python train.py --num_hidden_layers=8 --hidden_size=192 --num_attention_heads=6 --num_key_value_heads=3 --head_dim=32 --intermediate_size=768 --vocab_size=2048 --hidden_act="relu" --norm="rmsnorm" --norm_place="pre" --norm_eps=1e-05 --positions="rope" --rope_theta=10000.0 --rope_fraction=1.0 --qk_norm=false --attn_scale=0.177 --bias="qkv" --tie_word_embeddings=true --parallel_block=false --init="uniform" --init_std_qkv=0.0361 --init_std_o=0.0 --init_std_up=0.0361 --init_std_down=0.0 --optimizer="soap_variant" --learning_rate=0.00461 --lr_mult_qkv=0.4 --beta1=0.95 --beta2=0.98 --lr_head=0.0113 --max_grad_norm=2.0 --warmup_steps=200 --schedule="wsd" --decay_fraction=0.884 --decay_shape="linear" --final_lr_fraction=0.1 --batch_tokens=[32768, 65536, 98304] --max_seq_len=512 --doc_mask=true --train_tokens=265100000 --max_steps=4422 --dataset="wikipedia_en"
Each number is 128 + 24 x the weight over the matrix's rms, rounded and kept within 0 to 255. Layers, rows and columns count from 0. Numbers have three digits each.

# down: layer 2 MLP down (transposed), 768x192, rms 0.206, rows 460-506, columns 128-191
# up: layer 2 MLP up, 768x192, rms 0.211, rows 461-506, columns 128-191
down460:169111137120131112119123138114141141145138125120153097079125123124165145138153111187143135123128145135129103133109124066138091128124136131133108136130144163107120128152163125101150123106095149
up461:130152119155091160107135155154090136128108096150088126112139123146131128146176143117112152133165136128131105098116156152136158116132157158115120134151143124123131151133112135096132082149134119
down461:101159150133167147138129107150149141183146119121137047161096150095118102115128115118101090144127145178166146114081141130153090130117102153139099135124167092166107138105122126154125099143141144
up462:125114147107165118149116095105088123104080119099076153136143122122118139092140180115153121101123157133102157113138085131146128147170125132122106170160070142130154131169153147139108111129122162
down462:130123123110126091157138106112167149120143112093108073112172099122151162088100150116150076151149137148141109119124118183085167126164144158117115156068118081155129168107123154145134110137176133
up463:110110117127115137156088117142140121156162137096093128121146108124112147108117104178113154125134124096080160129114084149151118171128138128134142150123115156119128134152169151144123161121117191
down463:117165091147149135120135209122097103134116116120125149110133116156145138137153121114121102105133122100158191103115133141119162111109137112146142100113128127130119151096094172159160138133083025
up464:079159109119105097157098153094132164115128123122131150165091147162146137098173135167124104121106133083116132101142139143139104130155098109131149131120133127134141128112113091103115110119153131
down464:110145128078105109131090144154113099159113145125115140114116080142139120143114124137127133143175150142144100115134113143116168124152091106139105110132109125139108101111123109145101116134138127
up465:122147100109141134130132126164169110119088127103164148165100135136119139126117124119103113160144140107136141118128161183120164129129147139129141113157124134127159128100147096134127124144131108
down465:106110138115114142102145169094110144138119114105102106132146161135132128102117130104152130129149107126157151116163107103096141122122126091089168120132151138100066119082159117144155147095152151
up466:106114159057139121108144145141110140180163131112110103116108144144145132126128112142101099153136132177162129131108145120156131150110138112156157170137104119155084124099129100134124102103102110
down466:065127168144131126074137128094160100118163134119093142094168122144126144125114126112107110125117123119131134106135109111125111130089168132138140154119095094159181131123156159108161103123116113
up467:152116064161135082099110132124145123139140115126132121122111120128108150111101113111092125108094132125118149139133166144120136131079129152122121096127125139141123159155113100133124154109165114
down467:129126148137155106128089112127112129119116087129088164125110117115123112143126128136107149149150147157125132114126101095066124171120093112101138118153071106104115106094115134092108169136116133
up468:139143144148138101164105156154124134129145121121094127136081162124137108159100133113120129132134130099133161124112089155171100109142141123123153160105075097149143098081072117093131123140122175
down468:108180162132122145114144113135094150136140135106099119126108097125153105105120059125117125146126091158166165124111134157124140078114117124135145099128168109122123107087116117058147103114142184
up469:109121143104095119137122147117130109078141165138126144122122118103108123204123129147100146183111117171133149142102121086130113110117122112086130141186123114140123066115142161156115148092102109
down469:133110133131088153116111134146082181081090152213105138125120136134124155091139141086074147144112110125101116128120154122168122131161103092131148123130151178125126126150146158116125171130141149
up470:144118125126140152122141093154157085088135147129147135113110135129153159135153148146133125124143121174124134136146147149119172097152105163146132129189155126136129163166160117140137094142150135
down470:172130077158143137104136124159174103106142137134137133106104093112137100178140130089095142116157096128080110141148122091127116158066133071098148115109147204080113168148117081062130093164129186
up471:159137132114086106116147116103140147156094128145137142109147132134126127125123159145118114102122125165164162097108167157144146113181117127073122131108122123128099128115156164114094086128108148
down471:067117123133153140141170151144124138164156142174174157164136146131107116118170142110150177169122124103121135122160117128138140142113166101132157134181083115129135091117136103154133132124137165
up472:080131104111138102138128073186107100158111122149117109109138063099109134111106103215159135080129090140139130126163138126134110168144140166100132117140099150139121184133133117161157107137151137
down472:093125154129149116072186161124157163090112147149104153086146145116128131181157140140109121138146125104139123154127140154135144181107128129152114122128129098101147062127153136077157148085068116
up473:142124115090130108130145147146134105107122176182068097098168173111082116126098134111120166181080153152139145120146112116154149164130081121125169123160152111114142124135141119126111086136104142
down473:088168163049142149100141116148148163139112119154110135129138124112100150098109102172123112112150134103132117122125116119064170156115050147201142153111091129097170118102086142093127134106134148
up474:141188138134122118149154142108111160143139133138133127115116142111134167117105080145159113133105159150111112114146116093104106134102181142114146141138172097113135121126116110110156126109109124
down474:131153176155157135140178152153103148115118117150146115149155112136157162138181119155163134134148149121158164144107135156124113124125173093139128114138125135127152122148103089151134128125112120
up475:142157104120144137141141128162169097122107160142112117117087145135126109124111141123102130150127086086134133117151155106157146137098129140162158116061091100096124130145123123131085140089092098
down475:128090133130104083139148138132135163142161107120146145156143153145158122086114121103106090127159159125139144107120127095154126116147156118104143118165179094136172117107181159132138107121114142
up476:095113131117127174091139052127080082063132109153167145139115109130119130186132142115167137120128097140147142121092161141151163149135097126118133112102073099127123147107117117143099136104138134
down476:150106141141120129118107135122108123179130171133141113070087143167127136111134146127112121139136159098095141114161129100137136113107180146148141137125139154117156134121104157193133134112132121
up477:103135104108137152149129144144104115120151125177090108147093107103167138118121157120176131082098132100131190153150153154160144121124107114152154129131112118085160166166171155159177079149090168
down477:112121112144093115171172134078155155132096121116080116101102112178146117116115110140058118098080132111070125123148155134135152131164107152126103159139107145125122123134091081139152143142113115
up478:176125138140150101123153154105096121121156131108094120119130113113148149122096115121145134109139114140143079149104090109147163121116140104116157131129072140121140180129114116099103110144110117
down478:120114123166139110094119163112113131151107164146138116134118123103127124102098127146094097099133077106126083120152143109131111146085161151145134143130093136181080159129093111156093129132122178
up479:117164124126105121065070169125137130113113156155107113139100138121128110160126137099092102121144118101151088112110118114144143163105096125151142141136072117144123101124130115140133157155115157
down479:127149144157089115171150090146101132089102140114127120121108149094124133108161110115128130109153174144156133139115119160129115118128127130123167131139075130133130089152128107112071079095135100
up480:106100113118149146175105157089156129113125124107148150115097106131143134113146118112136146111145110151102114112108158137082110149134139115178143127160090083161115140157131099124145169155128131
down480:132153149147133071140105122123081103122130112125127124142116125136096146107135132135159105127151130131117143160088152144169081090131158132089114125175117117123127131123163122164128131112124107
up481:106097153135113146167122166119149120135096164092067136171148132142125105129136109139098116175129129188175143102159160096123097144106141113133143135117123111107127126118092155087139148168094121
down481:150080131114108107096131122140108134161142150111145100181140134122128109084157092125144083166136122112165127132159098120118074136102101115152154141164124153176140140150159147171162129129076113
up482:118094108125125146126106142117126103138105137132128140129075101133103138163150153105137119127107098135126134127132086079154127120108140093158069116139129133142173115134074111114183135134137136
down482:102107111131098145173139133151119142175109159123153110121126133160136121149108137134138116098104144147121109103113140144107079126145152158134136126124154150117141119126156159116127157171131150
up483:103136112067102144083111147119163166123124101144151115139167161144120129127084120113105121139168182163162117143153105118152101142099110130178151147151151139127185136078150140106100128163162131
down483:094110104163144155082094106168118171109114125179112112173079127102131149143141108097146144142118106072109140108153168118167120130143131176129106116118150114162138110108110088176093077160128146
up484:100120133141170122181142164142159137140122184097111210135120096154108168125132155152138096136120123113110094111169153134129110091174150183141141091159147126122139102124108092169144084090122180
down484:133108129130134180113105127126132140136104110123144145109133132123122128117111146109100146140154104099117106105097171132123141150133122110109145094140124086146137106159138083098092110118140109
up485:114121109154138183105088098134095164142155127144112149127098115139157130119117103094127128137108116099122144122160107164099130083132150155134120171132089096132142117112160101113150096123158115
down485:109107128152111098128172158126116113147148135139158118105115080083163104140103163122125168126107138124175117137124132120161153118125118132129155100153162165142127146159123095141136140174121144
up486:145159131142113112120121125107119101135145170136130131090099135104135145146164171136153132103113098096142165097130173112164144129108091096085147112117132130093117091144159104149157106154143133
down486:133111133131135123148156094133111166104142161132100153155145179103151113137118130167169128140112120133122114103112139090163161124107113174102108130165126108151144105165163115104163155147130134
up487:172155130118150156114088120128129117163104127125140138123129151103113150157100137075118139149133178158110146130146147157090084100127155120162096145146111114113120137143131103073145126142114140
down487:128170095131096040125138127106130121156113122141109156106119110103116163137177134124118182130140121123159123152149157146114138123126161115112127119176114104137155153154115110122103161119136109
up488:115133148134109165147124115115167107110137131131129138132092127145103112113114093129137135114146128079137162144149148110150143085129129152128105133068118104121154100128097122133110183127143138
down488:106141130137082094125101140120131144140114118143136151122154110108143120182145116129105116133132145107134095108135152139106122149128104110158102126147172144112134116144159175124095099102139121
up489:135133149170157122137178142132140107148121154076086106127076133092139122125135130132139127145180111125116110114171125147128153113095140143141139150106144125137079128125095099110130177122154145
down489:108123106135134104125178141123140136132144120113109135146122141133118125075125165143087131141116141126111142125158160109181137146094140165112097128143129138128130098119123106089140131099168111
up490:139152137089104128126096107135119106175155079082085148127129135134118111158136092081110150112134110167147144124143125120102156115144123118139092138159163122173149126115126124182111139116117140
down490:133122174120165173069124128119121119133147107111147121112132160120127123137127155130112131160130183111146104149126129158115108124141159104143151137088142092159108137107118123150113158163154114
up491:145139124155109169132081131094132133191146127154150073137105160108165158136092121097145136144154126148102175107119153107111156097152126114150124128134160150110144059152110094064191141101145151
down491:122111121147140132159143142131156136109127173141096152127167106122159110134144127113105167118133122132107134145141153120125114130119095137112101128101133133157130137115092138140156133158125130
up492:130144139106132133126133149130167098128115098134137110098126107108126165149119131097148140133167142128136122129094137138127108160144132133114137093120139132132121170144124135128121118134136134
down492:102143153125099119102167163111091118113146116099139117105102115117166141132133147135106147163125119137129127166131175085117140167162105118143142077117136128108115163102167129145187135139099116
up493:139133141178133125142153110132156131113116116121097153172138104109152100149121152107058145133160093115140152083145137136110117178124093139127148130182130167144156185098130145140126154112123117
down493:114138119152082087159135171145148140128170190130137088152163031151098096113097118154118118105141142129105107124129164158137124114196109170131181111100076124155098111106139128138120159103118117
up494:171123102082137106126086132147129124133151149106128135113133162121123126135081170159163191111115134119130129138133060133131119154125121119112100132123199151110098132126177110104149124119103107
down494:120108094170106145123105128143122105092135180148097134101159130107085092140098110120162098087184137104102102145105115126114125124155122133117171131145182130105164113166144072130145105121122127
up495:090183161122096138157104132089101131153132118144144143120137097147116133112138135151122120137121143148147134120102133127167127128114127122120090142130122155120129125139120128110148168142153161
down495:115124108149132091091114142153101109121129152119106147082143144125094084131142138154141148146140137108133112083134162116083135133106131110148127093106142133135105154137112140158105104164130115
up496:093090123170132174171103114146141117140142106142084084164108148129137157140125155128139142111113129095094093139176134148125153097069114147067079143086125107196125139161127128111106169157144171
down496:125130114103116149127132138102120147102099093118140112089093178090117146143135121114122098107126103160141102144085100147130140143076168080122112146106117120129145140146133145112113111133093089
up497:109151097129131080170123147094191141121109103110125126114095096157136156105111132146128120154113120139127147137117130121136139105131137139156162130096124154126155163161112153130156112132113100
down497:119085140114125149128120112144131111163124123162132087147164141121135140114133144135189102083103109165085127143132131127149146101151106132117150151192087107135127109106181155102134158140128107
up498:071140128155161129118127097100128129144103115129085106144120116136060120127104105127090117137109121105122128152086081139193116141123128127149163132130125154139184123121104122113084126102153143
down498:148179133090133096143142123090143146146102084115114167172138163132116115094123127103133130122143151170125090086116154097150127134144075130120166168127133089102137109127099177121161108117096094
up499:111102104124140082121109111103166110131162134145094117124116113133151128116136144120082175107149089126109113136130140133115097163105135143205081153138097117117124145126120149110146108129106091
down499:133115126129124118116152129129107119107106088146120164136150151145124160132151143124148114120093134119149149124103127115147166115130139104079135158104161095151151121127148110139105129146185130
up500:149174118139107154106115185148126117128082152159149136123125107128110123128186104131117148173151140145089185098118137106125136104167119087087098127133153147167112112134130113104100171113127163
down500:120104138115119134157160108121161130131159124138102161067126066125143157122114141102088126105138124130124115133119140131120077108122091115167134149176131109155072114111126126144118129120102138
up501:116129103152133153110141130127108084114160140129144090135110117114158143103054144108121114169100149117116167100153124127150119137167095111134099154153118104117109100152138165137133117149161123
down501:115127145146111065117126155147161144165165127118104115103136102133145091158144135135111109177119099146166127114135114085086152070158121115145124139114106085156125102146143169118165142128087115
up502:145135119128145152125134155095167114124095156128141166127156105159129116140133122113099128130172115107138140124136170137129160148122094130126148128105176146134152120133100130094104106140144080
down502:121136099118087123153136080159133160102164132133120049117148082128146125153126147170140094149119139189160158160091105134122105100162146106136102158122151129109103149105164136156131130124147185
up503:123084116124149123171138132148144085088165139155114151148143152123135110160128123134119147122135127123135121155099127108131134110158124149149150153110160136140119134098129120116121148158130110
down503:164108154141175075138123151172184137170084168141139147126115120090088087089146136154159082102111131117103176141105114120151145147114132123099141153098116146100168095126120156144126121113122147
up504:172112127118123137154081120156116096110133146125136105130139123170140120149133115113113123149085126128126131149093152141134095198148111104150097161141121133117158120161108129139128152122113114
down504:119135156107108132122131125092141114086118124154118117153133106101129132144108138097146139129105106142131126117132087132154132142096119133119154117120105135082130085129129132078108116113133140
up505:101101144123127139139172115112136176171088169138122114154125127123142123123154113111119197139149136145111114105111136142096138140114120085148098129126137137178157090122142099128157139198139136
down505:114136126123165116139083154149109115111083111131086141193128147141087114150120128130139128138109136152123104142113058147172107180116135138093114123139085069135125103104104141138096165114087151
up506:135108107141141127127091128124075112127135121115112093145149138100146161119101091099111147171139125103113092108130130157135118125107069151128141125115123142174113142145171072122104095118138127
down506:133147112137118137112152131114143085160162139110120089158120101117103139168145136121136090139119120105142103112173129086132115108145112141160113106198105121101126081104124091169115108084095156